{
  "norm_place": "pre",
  "tie_word_embeddings": false,
  "init": "normal",
  "learning_rate": 0.000253,
  "beta1": 0.9,
  "lr_head": 0.00501,
  "max_grad_norm": 0.5,
  "warmup_steps": 428,
  "decay_fraction": 0.55,
  "decay_shape": "exp"
}
Each number is 500 + 40 x the weight over its row's rms, rounded and kept within 0 to 999. Layers, rows and columns count from 0. Numbers have three digits each. The size before them is the row's rms in percent of the matrix's.

# layer 10 MLP up, 768x384, rms 0.0371, rows 567-603, columns 192-383
104:436536448543582518557478473455549491497470516521484516468526489526506540492536495454486543574462473398502482535517491481443537495500568572548537585500495470497487522535548442496466423456531573490502515540460578476483451550481484473500471510553589541473474543504545461509550543464477478477453542454470440523511485514498480550500541443474534502461550548364480457443544530472449506484513458462548579510548468567445526524412525505475472525483571511551454551577526481535445527493471444543517520525461507506618448548428486518505487539491516481514580493508495467437542484497542457479
103:530522469486541449542504491495466444539446477498516497517429484476481563556526493533510550453479563501479486558519451511503459527435502546505560487496481502466491525503473497428589495485528470459443495572544467476479445505403493489461555504453556477516499550548545450562534521523493451501545528478514520535549543526369491533482556480493465581494489599491501577497494491444445478592478468514473477475456486500452534506471490491529541454493587476566475430490469471457457564527411494535452524509474470514506469525452545499402494525533435472482510501458521470421470520528581549530
104:461484493564457464520485546556488527533518467507523556522530536478424468539562462514437523577491452500500517531531470440513513532504540532567531476474472571459454516555555500515516529495539506489471512441507513568490541448458486581444418498472570519452509430514583519511560432448491505455525520511433476523485514513504541502501505490508543513405521559509486404449410500440504453467476544481521456532495455555541495479552558416549481526505493537491590504456478427539524456526478490516531483534490421486508545501464529519498576518486568427592484548477476518554418556514518487510
092:517494581523451433448487523601536494489510482546503475512552535483506482515532544567524503416481488484497472499494440515553447478489513543529504551511484538511541513480422459453518507446475463463466501539481556505452511521489510523429510431539496471484482486445473510421555589466431512538481489514500572550573540539477537497469518405513492537489486532516517537523410354511524483501486448446460431591514510482518486579469455445459514533540540539564490515467483431498433506520460440478445525511497473500517548565529505550507484470513532469507479563547574499497492473502462477609
095:538569536584494405530522517518501509519508456491490477516488468558517525484469492485482577550517554466550529448515456518493441584518467460536563539476572538556559429476517462527447514443461481442541467514446472530469506470516562537479489546441519497456518476470459474524450441527480500492478463510561545568461524413541538507458550507534503445403527518435579469543418549489586548544440534460502422552518512504485544479510518469426604492462512573467593544477493483480526501537459485520621449538531529502532537511486558500541530539523492498519483479545467519511477418543451461520
103:529530490611514469466476509513489542502602511452461506534462536430461488450517491515439539542531557479474575452549491473504465477485580578542470508472499520537533512492582495468513477499506434479466490442537532494529501452547435462460501485483523512545527424562526507494474539442462570446550475469485457559503542529483476473519508516497537439514501536426559403499440522498523562507466487445410540532464472509476485471527534552538552507513573476522518534475537500477525454506410477461399494499539357623509503549530512482517515531498430508493491574544477476537583460489511509502
095:468543494507424468555484516500475482488542497501463484493510516547553473479597469507543481412556446474489500440493459452492570464473503483497545474457498507510533460490532510481505519580507503470427519497493502522513490472503506475484469458550531493548477421528456477465498496511479498349515453535504490502404543505526495550493515495556542489520483556508445483505510523479495532507532521454499445527450605539482548554569559526484531561464497506502547468484567518451455481469491499513518457525525495516576521499509501494484548473522540426474461470489456553512533479440513607532
110:483552498531546418483491444511533514559536529390518452507545514556531487500509496544517464524498453472574541441471530494523496494503477528515514498492569519458445490536565521486493499487436525492473520537463505514521510498586515457466517476516479472536565394492545497507451521533508495506510493481500465511511497490560568548508498428486533506501454485509539519463497483461441516499466442491518516531539476447537408484452561503526545478471438550503539491485494511437561440494422476538520408565525499566470501579582531495505479492453494475486424469570472472506534515497515495535
098:517544523532520518489511486523478466578542489512470486449443578440486525442571483495516577540444507519478588442520474532543443518511458481499469509439427476524528500497497469525561505460381536476519468513504463504503463527477512455515416410520522459530474444469504485502433507516546497487487550494554586508425477473406502606496483474527461512463479451548490454497486502456443489488458486537423456513488416501479483569499506435478605521465486494496500444468477472537423527493480467528545534496498541582567619490475519550434472465528412463494454563465468509531441497508537538513
099:519588614474542465532473560534444514513566475517451506452471464529507512457512451513568535469553589414545528431559499474485397508455490488551563487459527530549529472477518508492468546506500462525442438545455440562432526492484547524485463512519518496492596474522546494487451533526505567574501547462494536450461483461432526470472542524461471510446454461529506466555474440489508529570457458513471597538548533502460498576507482485489500478476455486571580458509516502518472519520467447475466479524479542480522491478452558454486438456513427470471500517451500546492490493564430494494
092:545517455593558511487483381516539590545391562438598410475575534494519511506552510501490518434470515491507487505528533481457511465523548455492492486454501443542509447522579555568430491570515462477488472496496503480486522470626508458494563469547558469509470427478474477510532409511492547556524545547589518439525549460502486491553507523530435451508544581508531436501501526485544453491487571492464505502424526428594512471545466472515534506527428528524517455513530566453512514524463555553489419498537474488528541537461514479461542521549492496445492439443541511496529510440556488483
088:513520551478429523529501449537435527496499540522479501520465483554466464486504520494518535535447522547511481510545578452484449541537486506497468446559479505576514500537454433477510513515446556470533465500465501525503488423473563506462449497529484529505552452542506458545522488522447405538477493472515530489499532440496510568516577454537588498481469546538537535423550511477486453470431520504503515468530469584454468533460508470506556558469538520583640507484515467497463493540412455555492498407506504458492468586486459528481493516532518515471486457518455467443507446429450476533
105:532476505451494504515464468486519526471492515457497509456522449535549511511502444496475532529502482493403575486421484477528562498505482524533547541497563490540512482500479508543464573483496540569433506563500554560459559442495488570571486432466519558550479474464499525496549549485485482477565511487505485552592485515442540480470471490462498531489508511515458486574505538431565472470482462464528493517515462478515468567526443520454463467525539520513495459530506586494471549494510532489449466520500407502494530449533475474445519472423522453515435436459457493574529427522532499530
095:502508482543539535506452539530557535493496480538482542485556533473525549520472534520475502519513566474450481509381560503513447497526601549478494496518486461513459503530472583487525540486474539534467439498509503490456540476456589487536527476600521506537497527507515474476489400548492552513492530516518524507452488419529497504491484462500547463495538572472513501587451462539493508451508557426484466529554428550549460486578506510495524457432538501553525500438501470496517485561462511509535448469517449485359485576526559491474505454460513491502560477482449575551513537505523507518
104:457520477451544482545448508527544531482471476458450527487458515521479572428488510533523481465548481427451447511586514474521488430552478585509507421538486508479513540494536514480485562486477530466452461482560491508441548425521548492484468447548551522541519525540530429496551568472443572482468554480557643518503532503434499486476572456472537492477431393495521481520472432503528521462473505471532586536501550477520508548499514460553544503541528483507530474530480528453519543487477498458451484463495480483532546514511479455500486461518526513487513486497478487458493467518538413500
091:565520479518406439463462459534523465477546465546486465462468505529613512483501538423581508501477482486508623519585476514536470489514459444550487517484517534519498441471480486508360528512521514456537521466509519525567559466487561495515485452477509489522493466468568463521517533481503517467533502545501578533509621447475435488506537507524518433435458516535537539493482472495548513547509459498582508450494452474500523540490444504495522554454483546561499514462530547484482494547464487541563452531497491452486523557545521473534473543504586541484501508540521502486524459472532501497
099:481494461542491551546511515493503569556533584568492525496516490487575469466547500475483487474504559485574530493516482517521477439600520515507517464463506490561496491486507528433399541484411471556511458466539516551449460554497548471576496455533522585438496485455454484547441482478446515533523502523549465507479509501480435482489577460536453472485476472504542514529465503534580486477528535474564402532551480546551496501489488459455528515497549480459520431420494610523535495504449464527523349525457498490519446516440512570484568465535545501524497433522461528517493507445522485510
104:555572516502526457521438454548447531475563480488542555520566498481557451510491556496524509480479479506502551493504518487519470492551509487490528494535539543511499558536523525475456551435458480507474556476519463461443509512546517498440478458463504493456498502521456511538524441455533494583478545528508506522490462453485530554449567491479477577482500470508450503468421482400459475507511557501588449524459404593522556446474490492465513503513472548562550464565453528349457461556530416490426535544502528513552500553453418427491511510508485468459459500488543520446521486538483529544
108:466554498497484471562444503480539484452518562457459502438471571540546532514512517420519535545445531427511469419534543533505522452450536484525513545472505436467566485550468518409485542496486472511531486480523440572432519509510584488488515428518529545479495625421475496483468530457497527541515554490504542480566482457529493479431429545555511474504490495471497479473545523505510465509519513519522545515621468572442445495473462430450476449457485504505543514542518568419488522450565440474444497470512597502509481475527493543471437428498529471499446497525556516488466500486465518507
096:478552528542427503528488526578503610531524552387502490484502530511477531502501448537488496473445611456480452457509514463527419489469492490520527503503470442485502530558549494510521536494539485493450539462464456510455490473429491470485498487547454470487460432570513527550523469485506458456567526441474532437537542505487507506430509522473524527452527547530510476524483533479469496462535462455558431487479450465540489518431553461478466495491528547444527465468508494545473523476487473434516554541509454594508407561503535534576473509511488527468491480514539502545457469532515470428
094:502454527542486564601545480516536478560492530442517534526495475530429582550532514516583504470544521479534554470514434473540533497529571545505484534585515546505524543527511534508508528483450499485465497507475536518386511497452545501418461450530486549502499437518515511398471528479479502500460483480520472521541462505522507470474515422482446517500558498511487503428552501473483526487470513461478471522570474568483526493470511482515559470499462468536550484486546476523522470469523491546459433571473444505463541520519493508457510472533488485528394373517496504484449464460548476519
099:492554558564479528569526530511595575532501552463564547537534498507495533454501568559517477446474570540531469520478460541554489583560484537508535540486530458477569478528519470510530535497473502553487509434447427466507538476501494437457487440458492534518544513438543435496569506558513513435464528489519480483491489525446482572478530479501602524478506466479520459446569522446492532459440503532500388529492452565511523537540477413416548562467485570485499475517475521464497598554500529485474486555507534542491505515560517486479470451527523452426424483436493476461481543483461464510
096:552460591513467485579532453603532515603483465459491472541541480547538596543555499472503602536478490511552554518523538459505460522483501517504604547460545482504487528452475506510493557487502493503518414486541483543506463491532550548505512494441531422515543491474459487497439509434531443572498479503530479485527546529494451489572589424551454467529584469458547477494495552535570512514477464529473549491530463481483426506459495525561531513438516505517503555461506538543471529510468519528489493534474481551448490515477522454509485542498511530491487557468531450556527467468490566577
093:535456531551574549475483493555474481522492464466546492496513579489503502506442542505418479482478589516512458493500529596521562444507468514495508482494566498490497553436507463536473542517490423473472469509438544484540525464476549570490470532427505481449537447540506461521487527590537464486552489494461463476458533447534421508462491487572499436502600515502479446546426544464460495526518491544411567521486521507568473528571637499504511512544487490525541498528489477429444477505498474437558493487461587500475568543567558485461565496486514479515430509505470501509499483523499519494
094:478508504490484468482481508502530492541442556513498471536451466537468530499514509471517510474513473547491496560491445511535451558508517508509520482462522514557443545465565528553536540465477555527481444471509511481508501421498531555457544525493439521488499490564501565436486422487506480513521487522516543535505598513512460468533520470511427532498526487533596554494443431483533457527504521483546470482496484514539502495419542547443499525436449550501540488458457523518542489503456481496478532470505447476483480562472442539514488541570473486562481486529486498450544518507518510591
097:436605546536469494477515497462541532511445546532498518473531513519528518455511447564563558563475499553540492501496507544465486474543462518531567531457492532474498505512414509516482461444439500546497412449518519527485496494472534493485518444487490477510519505561437531517557530426488523510472573489441490589453522460429497548472504529570492462511453442493471503577501510475524522519499548485490516550526514439496558479456511545527520518395391481549510535491532557525566494535463422448494510447508450556368425439475558428462455560458469513498585487506459460557527534469495494504
100:524595420479534522466494513529490515469542528455443516485476560465507550516503507523502601513478556504519615484598512435482438490521471419521532539491526462503489534548529588552431557542426476520451546450494503520400498496508465554481501489549482490564469539510484515475521488493451479477473554553450469517512461519483494483513519499478538507438556501507636482432484503491474475507485521408512475493533500475535538535493483485458449436450483490584572472561495450461512517435550503510500489458515439533524568481581559495513555496515475521446487477497550577475469487498504495489
099:456494462626573527630490416516484536611530538537481516476505505532530551454534536519538470522495570553487573493537522483488521512564522448496522368460544474499537519588470561505474485469419529533505508458518460495511532424519484442464558480531469551511487497461524448499489478492500499610506554493532483513486511482517443572496497449446478519438482526472510493485516552493537432554485520502545494521542478474505460488545569514463487476420560531550472548514549510534473491500466492493510441499504503520533509570622473417505512503458523507440492498557501446424519496480557513455
105:463512485462456525496529432461479546545473507545555477477539580507469528502519436560433550545512453501478484435548508527557458530525513415542538396480485450541538489556498545498508480526490461509502453472523496500556481461489543482473439551501496507487497444504531496506452458441450457489522598586504486466454459470542551549508548456552545516488533526465494433484474508542508430495457552521490484510507482520544480507495526459483498453419458541535534470521550610483450500548529507465502523494640486479497474472465474470458552426467370527465534473478483463449486457476503501493
101:481505507465544489591397459500535563475468513503478477540516610454442449504494509507491463481536493475563530505502467452525492517507534486512546501503474461566474487474525511509539526542502532472497512591574488550483500478539606541450510531491506553518463396504466503468458488518538514501460494497537582498473546483534400479483466453443473549462514494545487479525497451481466465504414481514514509479531428524412477481497510530445516488495516463556571517411489524522528509516540505465495483501491507474492493405546528559501462427500481496470571473443418576563495462492522546499
099:469514498522509547494469467434435476469492516510490520473523492523496576598475538461500486538545474541487472499474520536464509484519456581536471416526512530534594604585477541519469453486437483522475498552472543560545509511423509573488502506522538497559519501503512511473458507532474509423543472538446483520484517448414465558445515521476590512469521533477503457486529513512468524542496503482437536451485530453445507462465528470546474446539424492504526444445569471462547535536440528514481511582502530507539439487522571438427522423496416424483525507565430488464515433511537442489
105:457480515538575532601497521463531493519487502508479544482634470468476563538459529532484499482470534474499516493546506514477562498529474513536442425532507461479572587451464481454455412658496562511494451474469473559405474493521540491549496410461480549553491534479489482542607454479498531543526516459493510497506551528486493503602498480507466456491481486483509438457560528484484531559447489526509569544508489474546478463545487485452477559446511556531465479474531488445527558453577474550543481528544496568465469462566528547476436493421493576455484485501458518485461474539561461521
098:501523477514505540506481474457621475409442576507502518471470517456486516464554520537570568566516603482512478508548469477449529477467475594537558489636454439524545491524500568487504424463449490496511455518503518524542520531422481507526512496498471544526498525473503481530559526454491459529488544474589471468564529502486467490569423471467493593487455538475515537524464502570536414475411512502497529546508483512497506515465573502472519478525455461517518471547494486508439515483549430535544532475506481469485505508448536583501501442471462535494457471535558463456508489473458607491
104:462503408498546474530543537555596532517531553444534529558502522504487519473529520485482540560447561522470534484488503500480450493484596551532487450448591479499451624548517519533405513528455542493468443479507471443516436425499498450498467536461521540507432467557494453540461467489562475468542566537561562554508470523544561570484522489463513487469444541535425556519486582446458480525486421488521500549506475544489451472545445512445487531474488491501462472483489480546467570574563501508579428539587468511539480464545574481484520522480528517469534471478492457521487542527540528469
090:565519528492556585531427433559534437531507447517444457572494541477562577486487487446494527468504470561502521514516459495549448498456437486504541438526516526497481478497449539473491596574537471524417480542531519565474479574447509526485526481592539476472555485570580494501461547591470466490514501489424576464534531491538451546543525474558499504541539520528574533433488509536528448480519458477500605444549506492539504537483468489444578512473508521527526485533493479530468508482435461503529455503438482486534484494490405454566511474498451442463523567531528497522500453539458530494
105:552591562578468531436581519470482561466519504460486503497520546625500519561532523518554536445571522514451512458453521561498484512485541473527515535518480505512470499562516488497553527543418450505557488522545513531465503529487542466430509488500513479473462529463413485492471470482518480517486518441517528503463470533494482476526466517558490507519458498550494510493487390490522493605464505488460400542513532476462539492457448496494558544533388518456502456449565516434512507521418510541468464500577504467516488477529513494477528467453481493503566485468545494505528507491481521527
098:518522476528543478537534488498620496475520567467467485588501421517477542527476532476522491516531514528557557582543477546495485511504545552528479453511450567491540585484553497438462498483477445549470545448433503495516497496551502456465493487463454475551475505487470382445498494539561395461510489499541409481584551517538467489542470535501526515461456561466449482499479551485472563518499494531503436514505451539504478443445493473495531551513517526465494480482506514527504497550525520546562456577466372527470458561425509472477578501409475508463511450458487465457490472496572507539
# layer 10 MLP down (transposed), 768x384, rms 0.0364, rows 567-602, columns 192-383
105:647508455518493442481464514498534487506490463491573480477551495522539447581445538515448469441471548533417435467455496474475532535533504459601463434509570465436517508488455473508467487467463529462597425503521519510507474458489532481505508520452432543518458550471503502466487501489551490528563477470527421485514463388449499493551533425478523461564509533525554502471533527498467470482495533525510487508547410514482443486557476526462493489478511487487489487537556490494583526505511434451474570510478436535550450399510502529519436502559547445512529442507480534497464464542558591478
098:476531555477513459512467478522460464527518515569486499484581510474460476546514561569528502482496521483471515554497476535460513597482531442539456561470472543487562477495494515461523463566439471551549539469492530526564562478474557545479504568550522527464417455448548574580556504450499550468457462476525551448435424454543540558542463488485579501510522477540539451526486537469529526486481566556488476449542467479498537468570463434517488403431564495491423588508438568502497523551457462452520452480492541498537465459551514504543472470570526541446453459551535520492508480485528572474
106:477515491435539546474446489507516522469493474440402504548460477481481434473499546544509491534516452528507510529555459474488497473522489461496453450508520341608540441465424458535459550514470460488463517488410535554428572477486548489509536505620434498524465534473495500486575537508456456456534552491452489588496517523562478560470529538438510553560487490531504496525610541540502458481502455544514555513508468492548499516490355579480575545512498477522463524386508491545504568447488443547489572547492522498515528404504464490455496456515485529450489566555500498492537457473539444512
102:497489550554504483496507539527480464507531527439483517499433450533508543497470474510440452505546453467542438457597559528469578494570501444511434492544571466481546511448477403567412484505479444528479527472507505550579470473516526522459464529512545575539501464464521501462546494476533495483537497532540463494487554505510458575498541530579490465477457527529476417488504578556577519471447568521504456403477494414427512507451443515493436497506424574525512519467478563503581517474506482514498436561560521542551463546527478540524479556469524561571531472504451493462461530456544468467
102:469529466468461529442464526538522547502399552477473484488490564437554460518496589532480502496515494494469538483538518529458527509463528478494470501484475489461407522494502465481467471469505492547408493466528497512433515502501497459477500493548493523525509544508533416507608557444489478468535616522432461559441484552516535566525521494527506550559529536496475463553536450456514459551476516511482534462528490484563559591486513540525437534587549517491449508413491460548511489509437460447430505487505509503495436455579426482506498555543528486405553492468456499456492526486493453547
097:522466548458446479497510413503519520498518531478533566507534531602509557502418526477462508465438473526455471383510538486488505546546435502464533576453545438517514488505455490565495491492450518506548532472508443522530530467398549523540569505520460521445455499477416510510370463504501469542526513544441530497510484529477565526475507522518469486556546458495535547423588514464537456457513498490583509444540463548570561433499459445472458475524407487497524485426415492507512474507554500537517522492524529451456521563474514508527438512495463497439466519460436515598519545493486456455
099:472437447519549481480540507572496502575567458493461505509500458550406530510463464551491516491567568485513491543572524568460471566535547501482454511517446443553529527554520531580500426511497485533474503510507520472500531444528456476430494470460480453568479539540526511524456469456497539513513546511411494557535528505508535451460563526419449491438488443480556481523503519576521465496512499488547513499473386491532454482460449517473453536465546563486512495481517579503509470530515575468483530552502479513398466543507517486549485513524499601565542450522485544509513483513536415472
112:560495478477473498514507420467490524442463449493503533474388527460541387549529483545433528555516441527517503486527566579550538529463550554545434509448484555555451541507549439427545480497463478566578453558515434438537562562536499520445475505502525522548431525516497496544483494499541474506474488562489444538517484584514505465436438530461485556422528546459531562509497517507583430562571535461521461513464506534482476552526524460499468542488496483521497478550425478531459492517505506417514494535467526433451485493463527421485484515519555504424483529547512508473533477425474533510
092:496522516511447507525528468511508454478510496512482534500432395582510523518498474529480469544516469476474507489532465414526494558496520460459576555502455459506461491456499505462519501523593557479511546469580481496459447458456564523492470471512460524405483451469488470549494532466493527502659429523478533536523543514578524466507484478495533475522584488468538473481526391497531465509488517526521420574519515518552498515519529598487484453450483498538466525506531446446472468472460473538436514562518483423493502526570510506556548568495516532533473448501487503454444484493542535478
111:550503527522452495486507532481511468518506498549455563536437503587473500528488598509499461488466449546503523490554478431479504513382477482402463600511557528450515442485483439546497458400475488397411483506553460482586492529544524525452508459469496519545379393487529471411484497457509478492510547415492489514488493531584585557545476487569482461492503513504498455478500486477503579480486552512441471513530525544521492462537471479377436481498492554525517504501503486506553539528547527471573537526500502453499464465505558448506548515426487549517492477575493424477514469521554493512
089:405533500454421552572472548454517488517439526520523499552496495475469500533466526500495476496450453470486483529488509513483487507458521464470449460450486477515511520421436494425518488499436412558433525509502479530524485423562490578519503560513480524562503508460531438530440599505510426477434470538468474522536579494542534509470491469471543516446516518482428464475514532534508482472506534520512549527531565530520426525475439512524423515527538514491489527521519424523496531510488474467485476442523494461497540485529541499528474489502607450519488442554481468502527598479468460460
091:537500539580486472581584454500490492503470503524535472536594529548576486440520553405508499494491483456536481426496513521477523468498479543415529457511506466513571446474550482496495486512491490519509539478498480546545467511579440474478490507484504604532473476459531451548497495444529535440593499502554475462548473647487458473442540539500439499550548516473450486432442495488536548478477476506509431507460553503460516539509543488485492544457514520446405508476540542495452568440580515460491539501509467554526471454489493461494419524410507448463543497478522507484523547581503470476
107:492530482442504494448568517534527509444503554535465472482554472511463531459552525495563469505463504534513454503499540570447518565466535472508473480490482505488437413540513434504514522482464504493493502556444460465522476507529462509475486504502459579495533443560530460521491420502528550518525521486500495516476526562476554467497454555498498447536496472572477544542458515494459542550497514452429514527497521485570506548503522429447498496402459491503538537541519476437542475566504458531499528417461489592534486506514545515520539491502500570435452516544508508542464483497466469562
091:556486505478474521418522529487490489506526533508428448469509531475567541493474520534562565463432504572520497506517544492514444483472460451423536537500498445519466544519486502499470546438492411477473474444546572544466482480449489492525499490482521485527573515422463451483522496551502486455515522508482474475476503569493574529514451470549470561479489497499490532570563456482475484532508559500441463521475491547516450532512520485462442581571429469511495436499524502504551512536496532471523494523514484453477539510492492473483509469514478524475432603476500461500539495540465447527
105:544494524518485510417526471506516554489467532528533434597439493455530501443474444591493466469474490506567531491522490510504497470551483537413533545441464606486464459493477449475544482509544508528450517556492477520476505474485451492554491510459423520438508484546479525497516533548466507543532483476517473495517510499532530513454502488523494549485489519572422488590469513564495476496545504444470451491523504517542477436498488470511529440469471448400519574463547574515477510521492484457514543472487496502440481487478414464478535534519534480490478519499540461538477506496511534486
096:458467491544479535535552545527475484489530484443496508500528527441457428520496491473500478458506461457473516482526540546523543494500517487575504469484517478479542539483485545473519491594492476472403504435522501542520524517473484467523497463452431548554440574534414474501485527571501487505513547477577486474462517511544514465476507552446504464557447483472538537583461518484505494454527517509508522484481531481478488559475498480525522398524538428490506504450467556478444495561490480512507452475466421423508526530457601506453403436476501497462527512451485546411520485525586519480
105:563530538505560501438561432450448466429491474461450524513522510493530479503508537549416503527502456540472528469497582546483527514432456440475489559489517390504557507495400442567457479510456506459371504552519453487528452535518442559526512474530492539568516539480504472622558455569533525561494568525481472479486457426490524492515532479565527544528549451496502497474478515496491488427475516571481484482549543563404509541524531473483536579489514481461462596480488488419492474441518360515531507553519583492498550481513470535538553521472441517502535530531505472442505525523503597540
107:460483530507543485544455499482520525511525510476456493528525524537471521466497486500552482515572466490508520520405485451531546570532505487570410442542475453492491443494542491523506498518512569458455460451466483547475461492516544479466459478479478555509522503496471582461503477508470461510416422545519472496540509470500528525467457520477487509545503490491545448447503426518477568495492478492518626491464537464461476477491509516471410513434515453489503523482543471506506521547469514523545481499568483523454598485498553521505489502470469526410534469573483493538542618490492532565
099:479520551532473482517485486525464502457513547543547485557509412534511555597525511496496495430435478451485505517505507545553497545484527476470539535560479462493533505466545514544532420497486448508477468568506506550524504488514425492532549462501508517489498461501512495466526443493435478483387474499521475514511486462596456446501463452476540480504529529467469560517463519474526468504414433524515495533508502484547533492503513496531528488511543538493514521479502523559502539494495442574567480474505453469631456503517496579548551509499569507547481584503533423441462488527505457527
102:467529518472498450500596524491475495512480507475574466498489603537556517553511480561421482533519422500490533538525490508520416477551509492447477448467533470430488485560504485449487502434522442514479462520488516463509513468507568503481530518560421475522533547532512478481529554484452458483517547462492560525473518502474491565558507502462429519473519523533508524454567385539477531570480464622537451450575519404485516493599461604522444500505453506455514486503496513440536489459470520521492524537491479457529537446502446466498485449521495577533526546501539487482530525499521479454
098:485516574562456482416540457431482455533532480503533481520540486505526489534451434464556384493538503495518500447520528482525509593550525488522482513428517488497509460486475494489521489500498556557349497573493520458541486474499505520538513462538512504504486526538520402464586479547498541506470487570496508523504557518490495566437497503423480471526484481505483481536480498527587463473457454513485482556456497476536432542516418426508480478508451531491472545559398520500506510488479489461554563471479552515522528415471543486458517524507526487447589495540540506508519498473543570496
098:537448519545521493462476538524505580480466520562522513464435562417447507526462537541461503490549476528501533511487530480504504507437445518488449538517579536540469482603454507464563557474461466553492443506465471525542517497477489471496449432514430455620530512504520512459629452488507502448478491426490504508485441534496473532571469562481490515497453485530442524491535559503523441550521502504546452501471452464446523440474489502596479520494507412464496487495553437502529540490525537443538486478488521517512450470489573499531508433570469483510577518579484534505509424535579568527
091:434489479544446501541506498461509503415569553509567498523499539506482512432502478532515452511511427551468498602505503505456481415478545503520454482578496497570486519502538530479494525492532460518520618508456500463447540393557547500542523534498505537507544506485486472493515496494513504492509506568600434479479567480547489558442480564485480512452521493454479488509519525507486489421432559404389444472472526487484470507544514450457482522578460542493533460509440485460487508462516452507501503515499518494461461438483451519551507452557544541615465517530506534547467542479513486499
093:499580456527428458533521518435543520515511560492417528506466468541480403480456501471474468472562497486417548469521543509520502525487552522498430461483394472465502506508460529534523449452417521451437461532554516482520497509477497563482590499598484572523485551522481519481487509480518472514585423536570561469514506450492502475447501495496504552456543520519467570507498455525535506546454475509519490538486580490513460477449514523485521533559560513494513540490541533525498489481454540513485489549573404509486474543557495460512450480567491448469511498497547506490501472511517525494
082:514474539513531506502596441535493448488496459526494522534495507495458528559561541468496504548489572483516560506502536475527444437492487527548453517576509425511523538453533523507551433505492521486439551532440543563573545565556512492496460511522561498504513509457499437526443475486445449529508490580580480545512387435496512558489494503596538554505466545521506460450486464500405434441485455514518551510497418534494484495470503649522479485534485480521440500570517467534521536503547504558559431546456532579486484498525557564486535562459453564492470523476476452444546505538527500482
098:461545518505481548462425496522503529498511499515459522579494516504507464437558574470525499500595511450441488494534498475480491561458504533496453534479443436489498559505603547552496520506499535432548568535510419525499488540526561477561480490515476534459563438563494470540521450566489496512576485503494429533503474533548559468469512504545497539586501496488521466565510529513537487491552403480524475478527519615524483541518508528477565541556509471467460515520506523541465503562528534402500410569512455494510596508528513506501496444562452527512498492479577473432422476479442463484
102:502528485483476535536465437405493467421519500548576455433489513587517517503547493429545463473488436447467487508548490477514478462465563477562527500416534536493431448446533567484555479468494502544486519438503493490466441550480442479464472498532495516529509512575474478485514543475532515510484458482516528477537484512475475488533459522478480432472540555462479494568489431565518637548456453452503494515539492437536495489568530557542502524495546496540466420548602508486396479532548452511438493410530507493467482557448442482466534492488562514520563451503510526503501547470422469457
095:520551540461468498455459447487502548442549433456611550471538541528494473541436471529503529450491577439573579572442493535497546452522535512543501507448506439483546475519481559503496537508475535528587570549492542479449567547480467495445496446501524462515473552515556511462468541491528480487520501468423489515491515519446478465497536524419551495534551418481544516531485512481518524485442468510471491497490495540573469553506502465607510450499431461460477478491404545464504515468392488467492559477459475525471489442502531455502535551490523443469493565558513545541539500519477502461
112:516482471477557516461529439496543509463457515543523479665527509441503481475509471489456516524491511589505517486452493483436512527538530573558487550454509574467509478443508484497592505431492417512497545514447495434485558502537491521525578432492406502492450559496505466481556525440552517542479534530473481471511496446469522509544521573454540514527436475560479427482594505506539576489501489529502501460510528519533534444488492469507523540528516532490480506465522505551532575434477455472464507503502449486583549470542520552564487442500567486530483530534558563490455484512535566514
102:464478541566488506456500428512483502507473498526508488478447400530487537549440419504473433530501493561501550470509514459495467562418492509543446563432542520484456523487511502520427431467475474496526487519539504454572489523527448452584521490499478464470571552430525525536489441515525431496471443491508491440502473521594554584436493472507499491449515507470535439400512495563470493460433535547501554495482462549403505530523436512501519527475515509497517535503569454472508487540474516519514499551503539505501482584460450451488495539549441490535585529497594417537510519588475485549
104:488552509520437427564501510588568428440558512521455489495534504527448423582546458581515445525510394523434531553522483444491513540519507501519419512495447521483516463506487458518503532509520541537451509489502445486522488509557473531433441531564496438520489532449468458526595579450445514468541548483469470490450548562509404467519543506527472541547445470594511441572491530481533514495575477544463445512469537483485492532473519480454430491506566527504529487532541517463495479529559540522442502480462494566505489516557498536536519488527502442585498406470580557490501526522528574479
108:579526469536441513478494530531512502433486509551478467484525449543538515537484464557468498517484472516546573500422542463470484445487597517556472528479498560429466569449503416486522510496437478475485531523538560583510515499491530555481539495485457461510541498538491504508481512506429538514460477559476483487509502500528474502446564478482488514515464460488475491478480472496578413448590496559479529530455494540483536527482487528488478470524527512522513395440532509417526536532547407538568497502507472507422573505509502440489554545526561541463594462483517488523489520481523480397
098:562495484495540512500517532415516516505479412476594461482466541460529531540535490459505458481526442456474446553468430474500504508463470543488500501520497496526487583504479431515487460454533527526490609537494526481490524495480557518520494475515537562563492467494480581515568500450503548515491442462395561455520549505482523513479535531493486505486551445474509529523460558543485515472431497564508565473487554477591525479509534501548472507456561477585435534458516488503579578470477453519376466499463527529542488456508458444515592465498568482485508474467569517486448482457488525520
104:547542485545509485498524516504469469406523538554509407466477490460530443501468484463522452478503483476512465495559476488529470478539488483520503563569555506512441439539529478579553506448462422496503449503466521533526503453583470494429533460543425495497451433527478505436505505456525494478558475436401549485530449535602507520490511447454466466542546496462465532450479525483554483539511529544519508499462482504526459486510458553569494482514469513437477456450453483414525463545517498605532536479452515540494482485417497522421501471438546501479502479472479465524542499485608550500
087:476594480528522496543532568509447472532479489448603504422534543510491424413530495512513502536523506398588440488493487531495566608451530514555482494429491464493462508524445540474522445546501467553512574445471503451542536454547486439470452516491455504530490502482476503495489393504518508512469514510508462498557542518414526454500479452438463442509462526405499456500441509480487526450414567440473531492517499489539557501525555477489472525499430596466548542425498488507484559504555430483533512497478483461467505513524516451507489548439508563600503518455519487521547528506507427519
102:550453506465470535537476471481553536458522417521488424482472414475603460539586516569420562454489486535430445573455540494476532537531396564524551430505516495500471496507507475487537437508418471529548535536471408466504528443558533547555415381557427461541554457524583548519512482496528520534486453468480522475537485490438578463522459521528457430441542478500465486511500473526525515533469507549533532532442469486516520437555548500526537465475473453475461514579449409495490520521481492476509570502533526468477495528454535560463456532515475526439536519551480541538485444516496499509